config = dict(
    n_layer=18,
    positions='rope',
    rope_base=10000.0,
    attn_scale=0.125,
    init='uniform',
    init_std_up=0.0199,
    lr=0.00403,
    beta1=0.95,
    schedule='wsd',
    decay_fraction=0.934,
)
Each number is 128 + 32 x the weight over the matrix's rms, rounded and kept within 0 to 255. Layers, rows and columns count from 0. Numbers have three digits each.

# layer 4 attention key, 64x256, rms 0.152, rows 33-54, columns 128-255
114098167174146122102165118106141132188100161129147132125153133105121163173150131160159104142112150135130097161138144133082059108090129147152128057121127179121141129106111163157123125146104083114078106153145106178133104111134130135112139128094140162162112154126126170112149059140127126159118081121087166169128130118103109193109138136096114076137042102161132120185131102171126101164168
085160126109058109125090150083204069193119156104122124184130075120163149148141092163138149156120114138096120122117104124103130113139108107092074157129113130198142107086125146116081119163100129119140149104109129135167152121173125122120146074131108162112087106121111095124150092124167042130089178091186119118112170151157175102081082113140140139135138151077148157109143107145093143146194
190121094170168112146170097164140154162161060110153087098145151192115110177104154080076140126139139133168151113095124143147115124100097142096140110110128155096061131068118126129107157146063122070136162120132109082210125178104148108127115129128156114091136096133124117156111107123110115105163175193048139165106133119177163120115132099120137070121167170135165122130126167142122135104056
125137146088127119130131172101085089122090085187087130094113122131140144130089132171136102105085152083091109092088108091079158093149095155142149127212109133166125124153101173132148175143153116064144174157197149123144114104144117158105154111113144124161138112094141124156139145136168115161093143103140181127163159114088158102082092146119132139141108130137117180133129126122059169123134
162088134093144166114115119148122139109152124125120085096089161062116112124138152129051175100103148139109123125117152070091150153188173147157165133090166152094143137173128099072100159113098152160141076092177098129120158088139156135093146139103145129138165116170078161198122139165190059067148197149114127156102135194110160146086138141130152093142195180153162160116119184088126135104086
085079155139132132136124156158099124105131109125138127195089069159153038150169187086124156147117177090146118150182104080143134104083165148138191168119092170148127146056124112077134090155086173123134103110151188172142171068161151094167165165126160173112118167109165146133143142176104067101119137194111184116207136163163074110155136107156142155175194121139147091070094119168178215140131
073157075128153123115175109081166160142104194085144162119112172164171155141125156057125136118054114170150125087129101125106134113098116141136113136133165172103100106126110195180167134147110181156112175115202093142121118091130152098091137143152162123149112140108139104115108130128140136135090117177160093125091114101085148195070182123118181143139138133107115136098150099092164073147070
122087124111112110167140105179119160116110120151127109133131177139140162108111119100090159163157071128158157113117192119125145097173161135088148138103128111116154113194124106151121160152056160121142124114136046122133093145063196083082141118104150125147153133119131130131132109135128112098167147181108136136136091159114113114135100105128145132165184116118127076129129211103124139138080
248133091131133104098109103084139145075145092164154131129115121146169112118096150119096156111077123174129157111149199167187098108111069074130136178160185115095094090119105153147154124129144167186129104050133144131072135116114126120102141119149133175156173083157118090119054082179179153117126119164134162111087139130119093105152052184106107117140122119126075101130094147102141096164104
147103147162133116077166103187149162064155149109104103101104156125103165152122142132136157134143124111158146060067200178128147154113171111119162162104117153113144124158175106092091155122092118182056125215151180144098150143158181109148162099116102158136138101146114119177147097139116098121171156155116127090114071083140134133133125109128126100105131137115165130162110133117116122128125
188135144152175117150128070102163097166123106124196172117120156180116135142102079135104093156124135116113092113101135166170107119150141112090127176112078131095085138110150114139060097187129096081108112097086108101126082131140090119188106105117126051107121131135084162194133154148105115101124140181089160117157058098162143121105118117127144166147093144110126144126102084103158154116105
192127149151120178126121118156141094134097086122119068072140088140157166140138147078067155150076103058203118113127114077120062161126124166124087151083120144122108200086140161102152117157098147139146155127151151140132105102120182133146137126111147181157110116098108118162158075148111119153076175111141153112098099135095089160173153130119171138167131091107133090148109182122156125133144
107176131144043082165196200136077110067110204153159149150078093151159085096104116114103152145087138133104110202088088133121141144122121101109072129160093168115195088124155128159130141161156136148110079144111111133131142109108122157089130193153123089097172087108118107094139111068113109123140094092143111094133124100096118149106111191064117155155076193119153079110151122104146134152144
146141159143116111170153080212096091103162144161107117165135090138119183165155155051164181129172111126136173128138136162110120125174115146085141171144162153100089126152161145117071102082092097149142129136107099130137116131091148104135110117153128156142149121138134087108095133108139095070122090146100129156117094195128119143118136136023205094114161162158153106128121172112114099158111
128179178166163138115172102158067102107167105065120139122122136158082097127115200098106138149069133125149163121094121119154149129084143139132150187067160175097180168127136105062084105092131198124123104121146135077046105095169095148162182144123131166160172109108183077120052126052128150087146082184127120099054069146119081188145148109103129144130087149144125072161138148111165133136129
134089156058168107172121081155155125108178135154146121083114189168108156115071104125133105048135128132145130125087170163086118128162138079141082139112133130091181125115130118125148171194085128205092115102105133190131120112122100107146137186093143145093089121131138165193093114112087152092183072172136100132075077130159123121095205133088110136120116174112059062056116133170133129131128
185095139068145126117103105119126088197131102120096129128166132148145182146114127181161111175140116187117125120106140134102115147143131077128138151128088165182077124177180175118135198087133109133146109145100150118176205100121095137106179134140121130101131174130170104128127149166133175153099124101164084106183149075154161120067088055097094158176132080132076177172062125104085152121172
076171169131115184123113151161185176099117075196110129167097105163101157178146141162169175119188103100108141125158117109116155137121124108165127100103206101109123154126098128123202073105091143125180111059166173144128142140102198143101174103100099158096093032112166122182084164129126109150081064148121134150179136195108196092108121088144102169147216107145114181136145138176113147128175
154114095135110127154042160130135143163086120126125091185135136161160122123128125168153089212095131108102082086199092075119152131130185120184152120091097075176103114208141138066119107092139176093105081162141127130086150160122186123088155166114170116146129145192163095148138143171120133110150174146130110135099142166072100107184137144114128063100210145138138135136084168123108145114122
159100124090115179122071129080064139213144123153140122104097144088149177133121175120092137159195141086120139142177210201187162100152061115119137066170081116164133138144193107148097082092073135164076166121142113154092110124203223165084123128093138090149088146131124146132150165139168091155173074089176093166151080107142071106191133119127139131144116103052171145192101195122097170125130
132123201137047090136141176161131114144116119148085113085150127177117109153037172128123124174132162059111119172213107146148120060163065179115168085130153073169077104129118137132066158156082172167110143141148095075156120109137109110162137150100150128103152149135129100147108158110132116153098095140140069116190131124098102154122151137164113118182131148170212128121125146109120102118164
074176144120095130143082101178095142126144071106105118127186122136125129118143120189103129136086179103093122109062145143124107161107118153165150127119143113099074171084150156084108148148086092132102130088121069188117090187141127156160138161146153128135111190096171124098074140139141139123144139144073179126085100134168106127174070138111116120133137190040170070152164144182122166167130
# layer 4 attention query, 256x256, rms 0.158, rows 34-55,98-119,162-183,226-246, columns 128-255
138140121132079108055131122148123062055109145111141086133137088159138116124107161129165159122138112149089131112126109143097178157150125122131141137172145144195072128129060192164185086149176126169112076126153105164080114206132071153115149132116166076117171088155184069143187161136142156145156141141134088049072139158106185103182137150135135122161164114117127168167115171077105096106172
109139094133159163141112120088138185093130142124167113124089169155130113175119105129115118101144133115171166131129143110119101176092094130186137089120064188160113146163075080114115109141129104128124102136134174113120159144205114118142090147098138140134081105112087144135134059157121127052156139074132140150100084163176140123106151129136183075137116166123068095141150119130119118170104
077133108170129077139108179133093127110111094090121129135113124121134172165059177148156125140172187178086167114171129171115127110084184089127108094141117150177111100134131161143121155133159103142105168147109075128121109196136123120135132119209147110089151128101131121148160168161118184167149174140100107060065132115093092103146086129172113189134151144164124173188173161112106078112140
139071151062154110097188103141136161135154134101121092135120091157141131101093155149113131118136076106088122148107120111127120109077170150111139129093097151087115183129173088122212144143103119103154072154097172109114153125145143048134186168111130163117110143160123117115110093100139086128090080120103159139139080173172099094140083127115193129164173159156110073092112085128116192136143
083165132101089092094126131173075103148096092152131127120162109127131123120104148136087124159192101177148137171196106126113158102125109130145144056159113152124165107182180124103126173131122077180184174105154100078144150109177118129139086101105120152054155156145089127151110115169128154128099079143126109067089143098092074111130156114142097197079130114127118132096141090116166157116113
161109127136138146157090117154164161137140111137121138138145185111103141151140122126095119099085082100120152207086164138123138084091103146161083137098122158118147136137156073119168159098143125126150132142112150107131106098144137116085135090116151167154086134085131135160080124147108114117131155117124153150126153137176135140107170128139146119111141075172116118111160120175107133145131
091213119127140169079147152122122115161160139092091090140127117160107061121162117107115090120180129094097143071084120115112149101117130172145147112040135116118121205103094090110124131119059154130148056159149152125174119131170116054153146137180148095098161167171117148145232127141097105122132043119125147115142083147172170058109128139103151176153158135150093048103174104147168142140164
160132129114156125112114120076114136116221173097178142166108136149147148170100111132134139076140109107131108128126121123155104142142105145122103168109172063200156150167102138066140084133117118115178100195138098098134080130124112215104128126136125099151117102126121146110096056138076126128123125123123171118091148130128093178134185138143172068102130149106106149147156156094137079132133
106119184105150126124156176108099182117160078136183125136076143112195133137145153128140109094121117078148125133092128107066092131108095153157111119097157155114135127083112106123166129127075097132155134124114171115114184123186202143173148152118192120168098184115110146118109119105110126105130095147076187193159094143173125134168179122141104084081120090129125108126150129140142162182142
118149161121148145112060098095157161098143174126103175088092140142130067154092086148098146106109047134131079164089150194071112179153058147132147151097158127179103128087110159119122098106172106109117198194143187183074113158108109133138151180127102135184056171074130205108187108137093188121128120166143154116102136131129128114125139105156163093122086117138092148158142141120183125115099
156151106131143077077127117127117111166151082120105120143126153111136104126122133157117142129118087135106158111091126148083101117115084192139122111090121153119166141119135141136148169115104130112122187201133120118110171151122140139136166096141165126151131128147135124138181122099117141132108133134108152160155100148127125123126072112121157110116140110119152133122156107138122134134147
205184128105176143123136116090105142113151113096113122108211115133121159162164126120130138114099106091126125187075135134139087140142109138090114166134169170124103093170180079113072109102101126140157130143060140091114109129124119097034177119182138168142042191150151164097106090136162109110041137098171090095109128156154153175103190113117152049146111132147123128118123134119110092156125
167107121093140117108188126070131116144122149154111145134182169133116159110094150124079107117113103109147153110111134116170136149101088084125054127102142156124153173158126089176126105100178164158083156163155165169098116118100101135175138122102135130099092172123140127061122101137155189146116125129162144120166167129096136109116095095172073115131147136140143130103114133118110087123124
181150154159135099148167114131083115066134134164152190176092077204131109112124112099157179184116154128130130138102125133142089129105152154089116145110096156139172106150169171091150140097133107140114106061099096107127130105179089117105165114162093145135107085163107127092160122137152193144131098133058124139156073153173095143088131137035177140099100110146119131193140120118135138113153
142113145154127089187109143141121113099133105090120131133058118162134099123224126138117177094136080121152172147124098139176086172101148163137122113120138119107176139126107159179054136072157180120109136105089107174136128138124090119121097167118157185122107128105128138110113154086121085163103137136060156113113141137096121129144169143122121080126121126094095115126106109175175107152136
156133156139077106147140151177111172158144131074083163114130135143165133108165098086105127137106054170150155114113181083115120106029142205142188119081139164103120180126156191132125086111122163113131119108145093080134131069148111130127125132104096156138190117111121138156138074170118099066128152143098122117093116144167079135107111152161180142157132128166141109116102127132131145159087
152123147123158112103087090082123168092126152130140126126100180141151139197082131142053132168120123114156118125098137155116139122141138123177094172120134086153108138155149076078144133152170123102191146100093151091152158089141123125122159185154152096120126140091092160119135153126096113126120089071134118184122146160140116138158098117215157125108163130139097155170114102116107142130149
120189102157158135162103176083105086215121101114107170127115153129095159125120153130133144099121066127123142076131193124179145119179065170127069154148128177188122101159126149123125111122178163079110183083146142162138102121148120179153107076095189144165142121144116155132122167129145098092088104102117117054143152130149111158115163139162054108178127138072117131155154093058133132130142
091104177102169160103103116130068114128176090104138129134173146131129143099102140110107079110132137140135184122093182095117095112134097158099113117085146044088108134176105191112159170118156139155177119172110092117132146188125112128160154139175150146163166178119086155118100097141094106130083082160122080145127147150077154104153098136148114146162151157108054126145129124097086104067117
068174067179157110163125113121107120088188136089087132176087117118195102143124072126158121194088165119151150146133104165138062091053175114130118155178176114157148123185177121135152151078115136176123119129121168081096201136188140092160071151146124134127151152150128133115138067111106081117140104151080143087061120151142101074098107139164136114088111135134138127138176116135156107137159
144138098116154096132155144129116129133098111119120140159163140130152180164151137104118142130129128143175148110083091085134110120136109091144060116140169131082136136100114151150137127100161114171117100162119155165118156028071100152139138111051174109115123123157124166160094159075064120133066136148120117122170133119060119136066142133149084097142139125174071139170073164129110099134159
141106126136073105138115128099102079125137102178086142112146147105196109084182136111135081126085135147106137141124119113126154159164143126148141104139123149094141118138112103113073182104145128119103155123128143101163177143070154165095078141093084117120181120114161092120089166164139229163174136139105172121154116145177119140182074151151097109172146139173092120115145184092151137162126
135134040185129134151108160121146163138148131114129147177132102144163161149137126120132093111129188183119101138107157144101153107137134169093078127122139126131092098166109090149100166100080107161096126139137085088150117099159103121110079115126095127126130139150130095114178181099105079133097078156135126081122139129130072128103128158139150142162128107139065127114109158102154057110149
154182195162127097199126109136107078130104133112101073180156148113106122077103115135193116145177128127104138138117129138112049165110197155119106097170124116084087124126183141145113100102137202164139082138116140145116059105143116121145192160169141129095101163119103131035169135103140160148151070139148158094153108101111159138153138162158136085143117065182134108140109132192151097127142
139147099125107104145072158119125139152139144161146105121100081145109123132156110148098074083066074153106073130154188121151122116095106125112077116097197158113120109181117132136072138112124163172103157153084084114146175145102101140095118115120145137112179124148182115117090132133105102142135063140111130108148106121120081088125066140177129116155088135162098151160115106100176109141145
157149139158148121162134132091117138090122119171123132137134146116186141133169132109185123195182119101117134137073155157170098135152097129138119138099112167120155185104080111168159151152104124131176150125164149168139202079134173197113144120128084158166108130073063104102099162137097123138124117141156149120145138138146192131129120103139142170111153100103061122157188162106144148146111
137166096129194141108118149135096163091097158153109135110097147061155164054170109098126082099134192172079100131080138079064120154140134151070114148124189141084116109095161187150137099095123104129122170137132206149097115140148136119162100120191078086115149033189153103177161128100161095094103119143148128149118161111087116124106113139109106135157114127124152163102094090044124093091083
102150183145093114157146122060105139089164130110077129130138164103090142122085152126145189137117163078105115149157131059107091116117138184138167111142065089134057159096167104139135134160098164149125121163126119167149125116104104122140131141129096140110103169107058108151127116128109130138108082174092159150103113168135179173150133104122115134089174159102174163149166139137084176142150
147136155076180187110144177131113126113094130130135134099128132178152103105101085115172148155153211119125068166113128126092063154140123120131204174104141170155178109031123163102132131231127110131125160120159152151133068082166106174115168116166195148146078118110130181131121149112109140123077111118148147110093119133139137188134188131122132115119102214110161088125166164210123119144114
162103150135105177145134149119101141136158117095152133162146141105117184152070129106125162108154127088102137141136102121130124102129135156175180151125049103167075172096099105143120090138104118112173100175114177131114111113095153108120143158131107135109111147184126123141080117133118162136145124175135102163113179149116119111115101124145140110139192106121176131157146125170049139141106
137220203083085123154104155117103067172110081100122107185152090142203110182144145137150145110154107098078112128061099086132137114153103163173098064174155122147112166116107104117130195179095082149128150114128047112182086125189106158084136075157181173134132129057052142118111190142107078107065093119164149114230089159133117149153114153152136132084183158104065092087163170146111207112145
109146202147150095107179136123092115080109142102006113118115127107140150158067101144126187184127174138164211157078108110093115170128184151114078111093141118174117097160134113192118081141089227173160129108125152034037100101151107109041188148133157099135102186235113128140182116154112171124103160134137153143108121186068110156158120126046140136142166123114127142155089109109169104101146
094120140133168140181117155093079113101107157122138145139142112084105190197145183113118115088125113103161145158144088122127155180192089066181105095134174085119101130127118104125098116099112128120160147137156169153197128131081154134108127131115118159121129169176062121162069128134122120133078134154152111162127176151127159148117107109085098067107150109187097165157090128111091131133178
114151115129135115156113089163126126080187146173106115169100130169100071171125114150163184200115147106123096133118086125126162126071133117138165117122067173140148211200126146128146145153092139164070089110122102106137129118175078128173091139101100129107155085153148058151150099129077117197161059099069172081099056140204176145175052097133138150149137117077118083084146157058088135149120
119077171139168086201096131131136115105115109098143144113086124129092068103111120179113072122110076159102098165118093149140143129152110122126156140099094100125135136133071149137118091185106160115130163136099132201165116124152111139118098122134153100116121103148130126113098140180144147130133167094103080103135132126136094126136087109130082156141147165106126135132112142087114140119096
184175109141147166077105169156191105095108162172108092088140137118143153122173116112171108146163116129131136121099079123166096096135073119115113134163102132145086167129160155125146095165064149119098137148131096091097132115144063174128143090181139113175125100086122122107200133170087099197096080105127175088135117119163159125102103129128138172155078162112157131115119155126144143143070
077176143157165104120138134152118163134178126136162106117131109126130135146139177147140149179096229131125151134155117126110211183085212172150147110140116136128116114108183155111132134123142155189138119094150122109106127159132128113120097105096154089061151192129077115113113132095109153102146148152107161134182131116129145128179080162128138090100192140121043115093083115112105182119174
165175096096178142119117128112156157143165069076081106132164126128149107132113135129068152149151136146170099128106159099108145163113134143110139169134110137054102121093151084042089070184107126083179112138082104172140091148084105106062139150121088104084088161094217134112130125125236127013060121134186134099076119114114096209164108146149171108121124116149221150101100081117179133141117
127178119105143155141132149142135191095152098109116109176143103177129205092135147131117189048139106189090154098073154080134098130099156123159116142089092255155070083131111131152167169104154123144144159146135127101109061126113147078108149129139215132098079069165095143180073111059144122127121061138053151130084084100203115122115119192116150133140128165106097095150161140149144173176133
132164202138110125103143113151067150135095078142090064135136114073109195038185184108063152182106149060129108075065145056076106199189182102111158179134108158127183220079165135144217178159098125122157137133151172076136120053098147093123173120084134168118050131172096133117123142069132124118109168137134163111130163126131145153103096077105142140117148147142072097122154136129120135168114
149127152143130109120195137143121119130131070091132090188219125093198101165052093071141175119091155105129131141166122170119165087150127112033151130141140198089140098147099074044165120137094031122170106126052145158139126111166107117172131087100085166107088133117124131111092115141149090083131194090115142086143104172111089079206148179154139111131136138163114171090145120109070060137105
126112127132122122121184152144089185110142161140087189103133128119147084076087173134166122129107133101140117144100111139113197120152120101115138181178082151122123133131095175105124133161140087143081088116137120095145099076078120195151152131143093153076115001122139128098184108148178141126064115098161134128075138122133179171108122144039124153189101167184033091158147121036112150152115
115086171169064050157164140121157124155152151189115129076069189175150104136066150125167059152094044147141151147129106124119144083123118166183065089164099144140187130083129153140148139124167110059116084172156105083150116100157119162175167192134106129085122176149156116146133114091141146195086151098082162150110162084163234156105108174114103162146145133147082080059209172191137153169106
129172141137114048141046152129141222160137084139121101128146102102138149149183184072081121153108085106148091176123162147123087127136163122116082117135130133094086125138160072103176154131136121109136166121049204158183114120136166121136124105089131153064113162181118083154089176102172093075146100102208099105139187155107171152148138106186077099132104149165120099084122163202152079165164
153137093177129037130123126159115134100072126134158117130113188111090158142121142095143129211110190073198109138135142156133122101187169090163171115174147203124116126155122164139120125122146136122089145160171080103118141166116173148092132099156136097100181098159135102104082081125172161089132152117136122104127145107125132108137189164091072142143126144178085155156110099113130169158140
115132146085171151142150148137130098074131128073137153136111102153138137116134111201147122118154092134105150160144205132116086144118104128108112055150067147161116100109075122123155104065108126147142151106037100169091166151127125157104153090079170163105141152086137162087151118113118135149119155097165132138112107145132127150136081073123180079133148090095139177114079130168081125129180
122135134135151123148170093162160138079146153160083179141130142144099157080143113092146139169102169112147128080152143174138167093109089065148094145157158110082161181097201134146084165151106125180118141081162100112171119191122117120166138170113063135034122053137116127119087094085163133142123104116051140097103142147134132103127154106063119156176136092162065126088115102153205103062125
115063191121146112056137108166120159170187124122117134131128148129074158131117120098086137084169106179140142105113077141071097142109125138087111141105078115112116100088146088060073183100086124072123048084120118160073104144178177088116113062113134081143072141052091130136153148096122051139133122121080211163146106104191064124145109115112144123058099088080084115092156121136095125119183
158121089128204128081104127130084148071159114123191144094159152122116150202103070210160154148092115170097088126123005117125115150098126177141145109109102098176081096165112139141059196169127106083105108166124097078113109140156154152150076082172131116123095137207202104146065118044110131137108158094086085062135108146179082200076149113124157084075105142088143140177122057122118079101173
123110145084181177151156127177093110068133086054117121145124106150121055100122203120077119158167182081066176137133128076171098133143142137113125141128096153097215141179112060080149108092196104125169097132048129160158160109117086165111165184129191144068139216114084149123134189166093103134116116142134098131149087139089119118158209098171137119106162146170109070153099137213129172103158
116083186177124069126089101117106104104179131135159156119159115133108131234094153216188156117211088210130089130123152132060133144156129190060117119132108078179097127106164112099093138110139096092075092184069129125102165197184117128116087149138186121187133167067109122137195168156096109113110108088097183159145157157193101147141132133084161069076087095091107123139151146134129140120177
124138184110199145089066147091096130079165125098112164098160136078155146116139159186118138116079081119092149117109138157081122126155118154145135159104127114177098111172133112136110102104177109170167115118095137166075180147142143114104153080092124123146108184149126154167137170165149146145137091116161080146080141093129094151180122093148135103122154079127138136153107149106067103071159
130082128101166148137146162129063115113104106104100111154153133164108116100123175154107148131110169109069114081130231104089052072163064197130046067184096166130101148128117157116212144080122089132162137135162180111138097143174142151098092088101204141132123163116176224165145154152070099153116035086150117160169089137137138136178134123121171109127169139088092076183161085165119180085181
125141114098144156156085212156102094168129082039173021107184096073153111180143147092116072141099089065129189126097185074120097121169167145147149164108140073149149106107117106153144070091118134142233162144097130102171139101152162184106159086118124202121121171124116095091149104144111138117117096086212076184133143144098183162131094098093171101130161106160135152088145110117110171203126
090046138134179148076090133106133144114123122162147134089094165139146121086121202158054137112142122145112130111119170123119141118123093062107091181161094166168124139154160147175119117063140112173118124087112122095112086100171095148120161109122149117120146192182110179131116123138077089121140170118108122138098139143137131163145128141148153119099163139110097081150115110174127110086193
113162128116110103142103108107133141086143125134134091136095040165165149144180135123122115163096164036097165142111113087130220158089152149094140141108118132093069171185101128117135079126086142053101081154111122114108128144128155104163109140131115177161163102082087089118084160163159090112123159081104068066163182169145086066117148113149086135109175162163130162101094138120054172126115
122122088148148157081133119140116186096117158120143160135136172159118107105161153152105138077058122105110121131088110096122111102153173110110136198082139181106149127127130123107113125130132080060067138112117112149177154147122168136169043143102114204155126169134119162173137132111176148113136168097131106136101137127148109144000170154134160143133111172166100146110152111137153123133148
109119177141141169118179128134116107122115112156124114116125081144109098119146107104137124162125133105075080158085128137164143143097151087102138146152087137138149098160100124148110168150116136181156146124080177183105083141132112115169095119163132052093113119079095055092114089171110151150123132102105158111191147115138143151159138134048109122060120128115154067099105149133112147137106
130057155147130148069114139133146080082117186131073146160105172156058148165158154122153110145115089168140093070111158146156124066093117128071097119123131139132099187131096174142086096082094140193136151134204105112129045172109131113148154091155154139082097094142076109118150082146115145125131097137159147159162174110110134112120059114126145128116138139147119114208157129127146102095166
182183131129194151096134106123147117092166182155110069128107103121127069106054146172168118143154075084136213116137097100126101045114081152115140080115094118146157166157100114136130118122161103155136131184157142093123177114195191124145176101088092169144094125192122129098125077094084163169092129081126107183115122152104097152133145132088111108121139123071154121129105193119120179158132
137163204115138136131212132112136150119136095114076141112102126080103176178134180112112183139120075093095166131123148121163075106080143126199143118110094168129154129121135052140087174096113154108154176136136154093081128081186178090197103127065135152033094138147149133139112122103126138113094116167160124089138134160144145184058156058060131188073145129148079083139127102170158129177122
078077080071149110120152132130131128121199102089137139093132120099135139072057146085175160162078122189119110106164117121130116141127169098126117138113139091117141042159159102113139113111097118163192101127155065043123198145147144171131134070126159091097064089127070149124100128116145132084150176148111157129144130145115092161188108154150139136096178110140154114143112125106107123081192
082200109167114186141138163118062080100132122090110148139108105100154103184107124145102151131149158097156100163123179121089113131166051172083123164137088114076196129141105096155078112119210168066203148155141129092057075109138125155127083148124126165126108163215099150108156114094137099060141050138150098163084098166137125074154100134167111137126144071117162143108139085112145089083148
125094106131118143055181091134133124128070121119086124151104182111145120092167101100140118108163149145138133111132204055081132121087128176158099113093158111106154112133062150138161109156104107131111086115088121124148129194116114115122100102090107160133109114101141151118115131098080117168107153137118110109112163181129093088081132167138182132087090105076051138176120140164136119102168
140157117073092161171110111115097124164103136123191114128109110125128143089138123105142122051120139108131132177171162141138074130170159159088156090110126130077149084102155094098066159077106122128120121137136086091141162096096149141153129151137112121160140131142108101162188097149112118131151158127131174179186124129125097089164063126119143123114143089161112122145121112144131160146127
088109144107193074098086115109107114088102111171095142165111081087110187178150221199168177169129214116105139067095130103080165135124118097093132129150147083182152162167175172100128146119091167111143152159103136137168151160164199165089086177141124175071142140172175121066088133079163094108139160089134074116148115194096086138112124103129124122131112135080078102147214114120070143121169
085166100124186131093200108132078129129095165126097134127104104145130087120113152115119132164131202085174142154125138153139137069119098047094167123121139115134122146136100118155147132097105097154130121101115092134127139165125122106130137180139106136146165095135093126131123140127142132095160147121110050143146131177197148061139147177141114193143103114164143129148123096088144161092119
158141141149074128159137091105120128112148145106142118153122128125159163167108108087125126104100098087074128120156077150138128120149110137163111160175141115150152137141182148114118129124168124110167099154113146220104146110125138147141170108108117151131111170100131129127103136118106123132079064114081146125124140133149114174123129065136115124119152109105060158088114126115199122156160
114111125142120119101193115135095062188074131102115123225117099211148087148120170129135151146149162130158124145138161160145141107078112117139128117103148085131116159208074117103153110091143152147106115121084120149125120118113180107165128146137156141110133118120159115102107140141099142094170123169100070104136111127162146071123162132161155138137119099157114113119091138106119100108177
161070138169101100116041151140114101094198095149115154135188169185089169151109129106119142110114093092093101108158151127144129157155116211133070115155119139177150113170129114106110104144125120148089107125172113131152086119148100138058153112094124134118140124096180075119103060079096178188094070086139103080128130117081095154134106118138185126143112099126125099069175147116138144132161
115100143106109083110106161106075140070125170112142182127078191110124164160223154102181090165080037160133112103079169114136112154122093092176096104208171211192164139134130127169185098128153131146128193097127190120110142115128104198075129133157141110165096165160153165117187155129158149119130154178178167095108137095095151170088123102122086109100124118081090173115142094089097145143104
134137129142053150127139157137163162122208092145096113106204112087115086145129090105168187079171154135081125140085112148140133139120142146132103131094102189080085133029153118089146065154122116127139155143080138115132125098112099082116115106054113189134118132139117141134128097100131111109130096096147168109102126138148124138133148105151130073150172119099087092101128106148158122148112
145084111099098081080112147124132114099115147158160135059131152120088105119183164110143114122103093141139104139080096064148094205140164182128149090118121164119176107127138173083135146114137118137103123100134166120145131128104121157103135063080180103155157140122144156096117108093118162134117129141182153133121153070052112154133077103146120174127109125064158091147160100139109153132112
163112182152149162117146162118165190111122115193059101103178090096176118100098081117127137158119143141053163094139064142141181124130130130141155172132121104134147101122082121132122147105105121142131165116085155089107073147086117151111091134149148125084159109121171141156116121102142153148085088067115139114151155101194083169087143076094103105111116170120108125130135112140102116179160
166121168186127108128107141125105195091161127109164133100189153105127143149097113096159160139124124169093135134095095172122059133115122174138126154146130187186103078093183151149120143126143114071112135144146149127077101191189110149072106089128112170134118123144103164144135137095095099137109113146143164128160111131149121169098158150086113094124138149126109129082164121111126106127184
128205186167102125199136101124150080063147093073121087142173127172217129174084134117139191115095158117054106160072153136116118102071044104171053154147115148116038099054101090200163155081169134124171119155162139184075155142179132107108201073136166162115119097163095146125110154107099072109090095131158146137095113215102190148132140138060149065159201089104106135046091153209112141139189
166152162167147078135148187133085187101149095126148131086123153121123189103096104126138120118178083152049112096139091147108081130163088090188096131152092132163135141130096137141126051072124137117138150170099167104091145140139088148141110091142105134135082191116134159156097139112113132166063100099136138116162155145125114162098076125152097091132097128086149140151104171102158125105159
098163138129108144135124151134102174107065060113134102109143100117089116123130100119155139108079202139142122127155120142136100137120164164102146131126125121108118063135077125122110085126104182155159110129184128124137149106160125094155155103115137101144131128130126145122103135118134098103111152123115120070144154125133035127121148151142170139169096109205159108098138093158142100075086
107097140154124116127135165125100131092142135184128152132118108146106132138118113124153102131132142163133101165121066127137154141136142076110075136133133114179133110108078163140133128164090168155093150125144166199149109153123094203141120123145128092070089114136111176135147130127140077163139118107156105169172174094105125112122078123117074157170094157166150094106148157130100120136120
144129145173128030101091165112126145116162105094147142099126142115140193084137140102122113134079151157101132105151148109134068108151072130105129138089165140166031054169115109113194095128176112068117142126152182153084121132116128167124127121135138174135093175147164157134137111127161136147120103104162154100137119153109060148126146079151167103155105143058140167125115129115137110139083
072190163104105103152148116134143142146104112135119132124080066204100143123150124176117161137091120090064166101133123115089089177109167158145130156185102138132148058081127085102175154182147153120129119106112045091140138156095149126170123077171096062176125186140085133159074160112103105074098100091089168152144142082144112126090153170123152165183161158084141102125194062132118132122099
160161092126131159127120062131178175122154118083094124125156129130124143087088044105133255079121123105161152085109134142125073204131107136131125143103157108117169068141215052065082079103107106057147164142108135103141064106088163089051160082169052201164084150107179166142117076139195157058164104120114087115092103109117130194171169123124203118153085126100178097108119096119134078128085
130118207116137108101124131189087131105167135113092132135184194127176133097114084156071142152091101138076116122094091075075105197184183163165130156139133173141157099118130116139119103107219139117157149085211126070073113101104132153116147084090128078139101169170169189152101152111124130094161096157097161179079155102200132190108136186088138092144117161116074130141133114151104120127167
128149187181122108132132190152108134092138065140079110088192133104153207165112105172138128155190146108121089126113102074195166112118144163102193206147145161157131118142099152152104128068117111159092138139119149064102095133152139086090151093112096124069147138158176141137148176100102166136058161085121132120177093127113052124107173130100100109117095102163099161133176067168078124117122
141130139123097135095083108140141212073149070091098096182230111090109191111102110063171196179135152183165114075130120060096133160127123213111068170184089091140126084226093183035171115112118118113138155084112103072055135129149087121048151112228115154102139107075172095140138181162104139123077115173090140063118137149132071149200137173173177110123121128118170211097134125091138087119121
166140156085150154082178088149156107134102110149161068095117034092093135089159078115138119111100146154122101157115068079124171108057101085141093168061122132107127134145098080119137092128140079136102090091122089178145173159102107104120105150133110129093166123131130128093175107177161084172131094171141089140143131138078111164135168097132094152109084088181155178154114169171156096117124
103129117185208138056149142107121130111112132089119204206113112166125188120172116116087120144141084127163147127127190136085110142126130100162168155200122178201188069171156147155119149091182155184128207119168085109168104130141146161066151137183140123121110134197134089168071167000109111142167077104093133108136139151115159093134108125154082137143074164135104146144109132057108150073170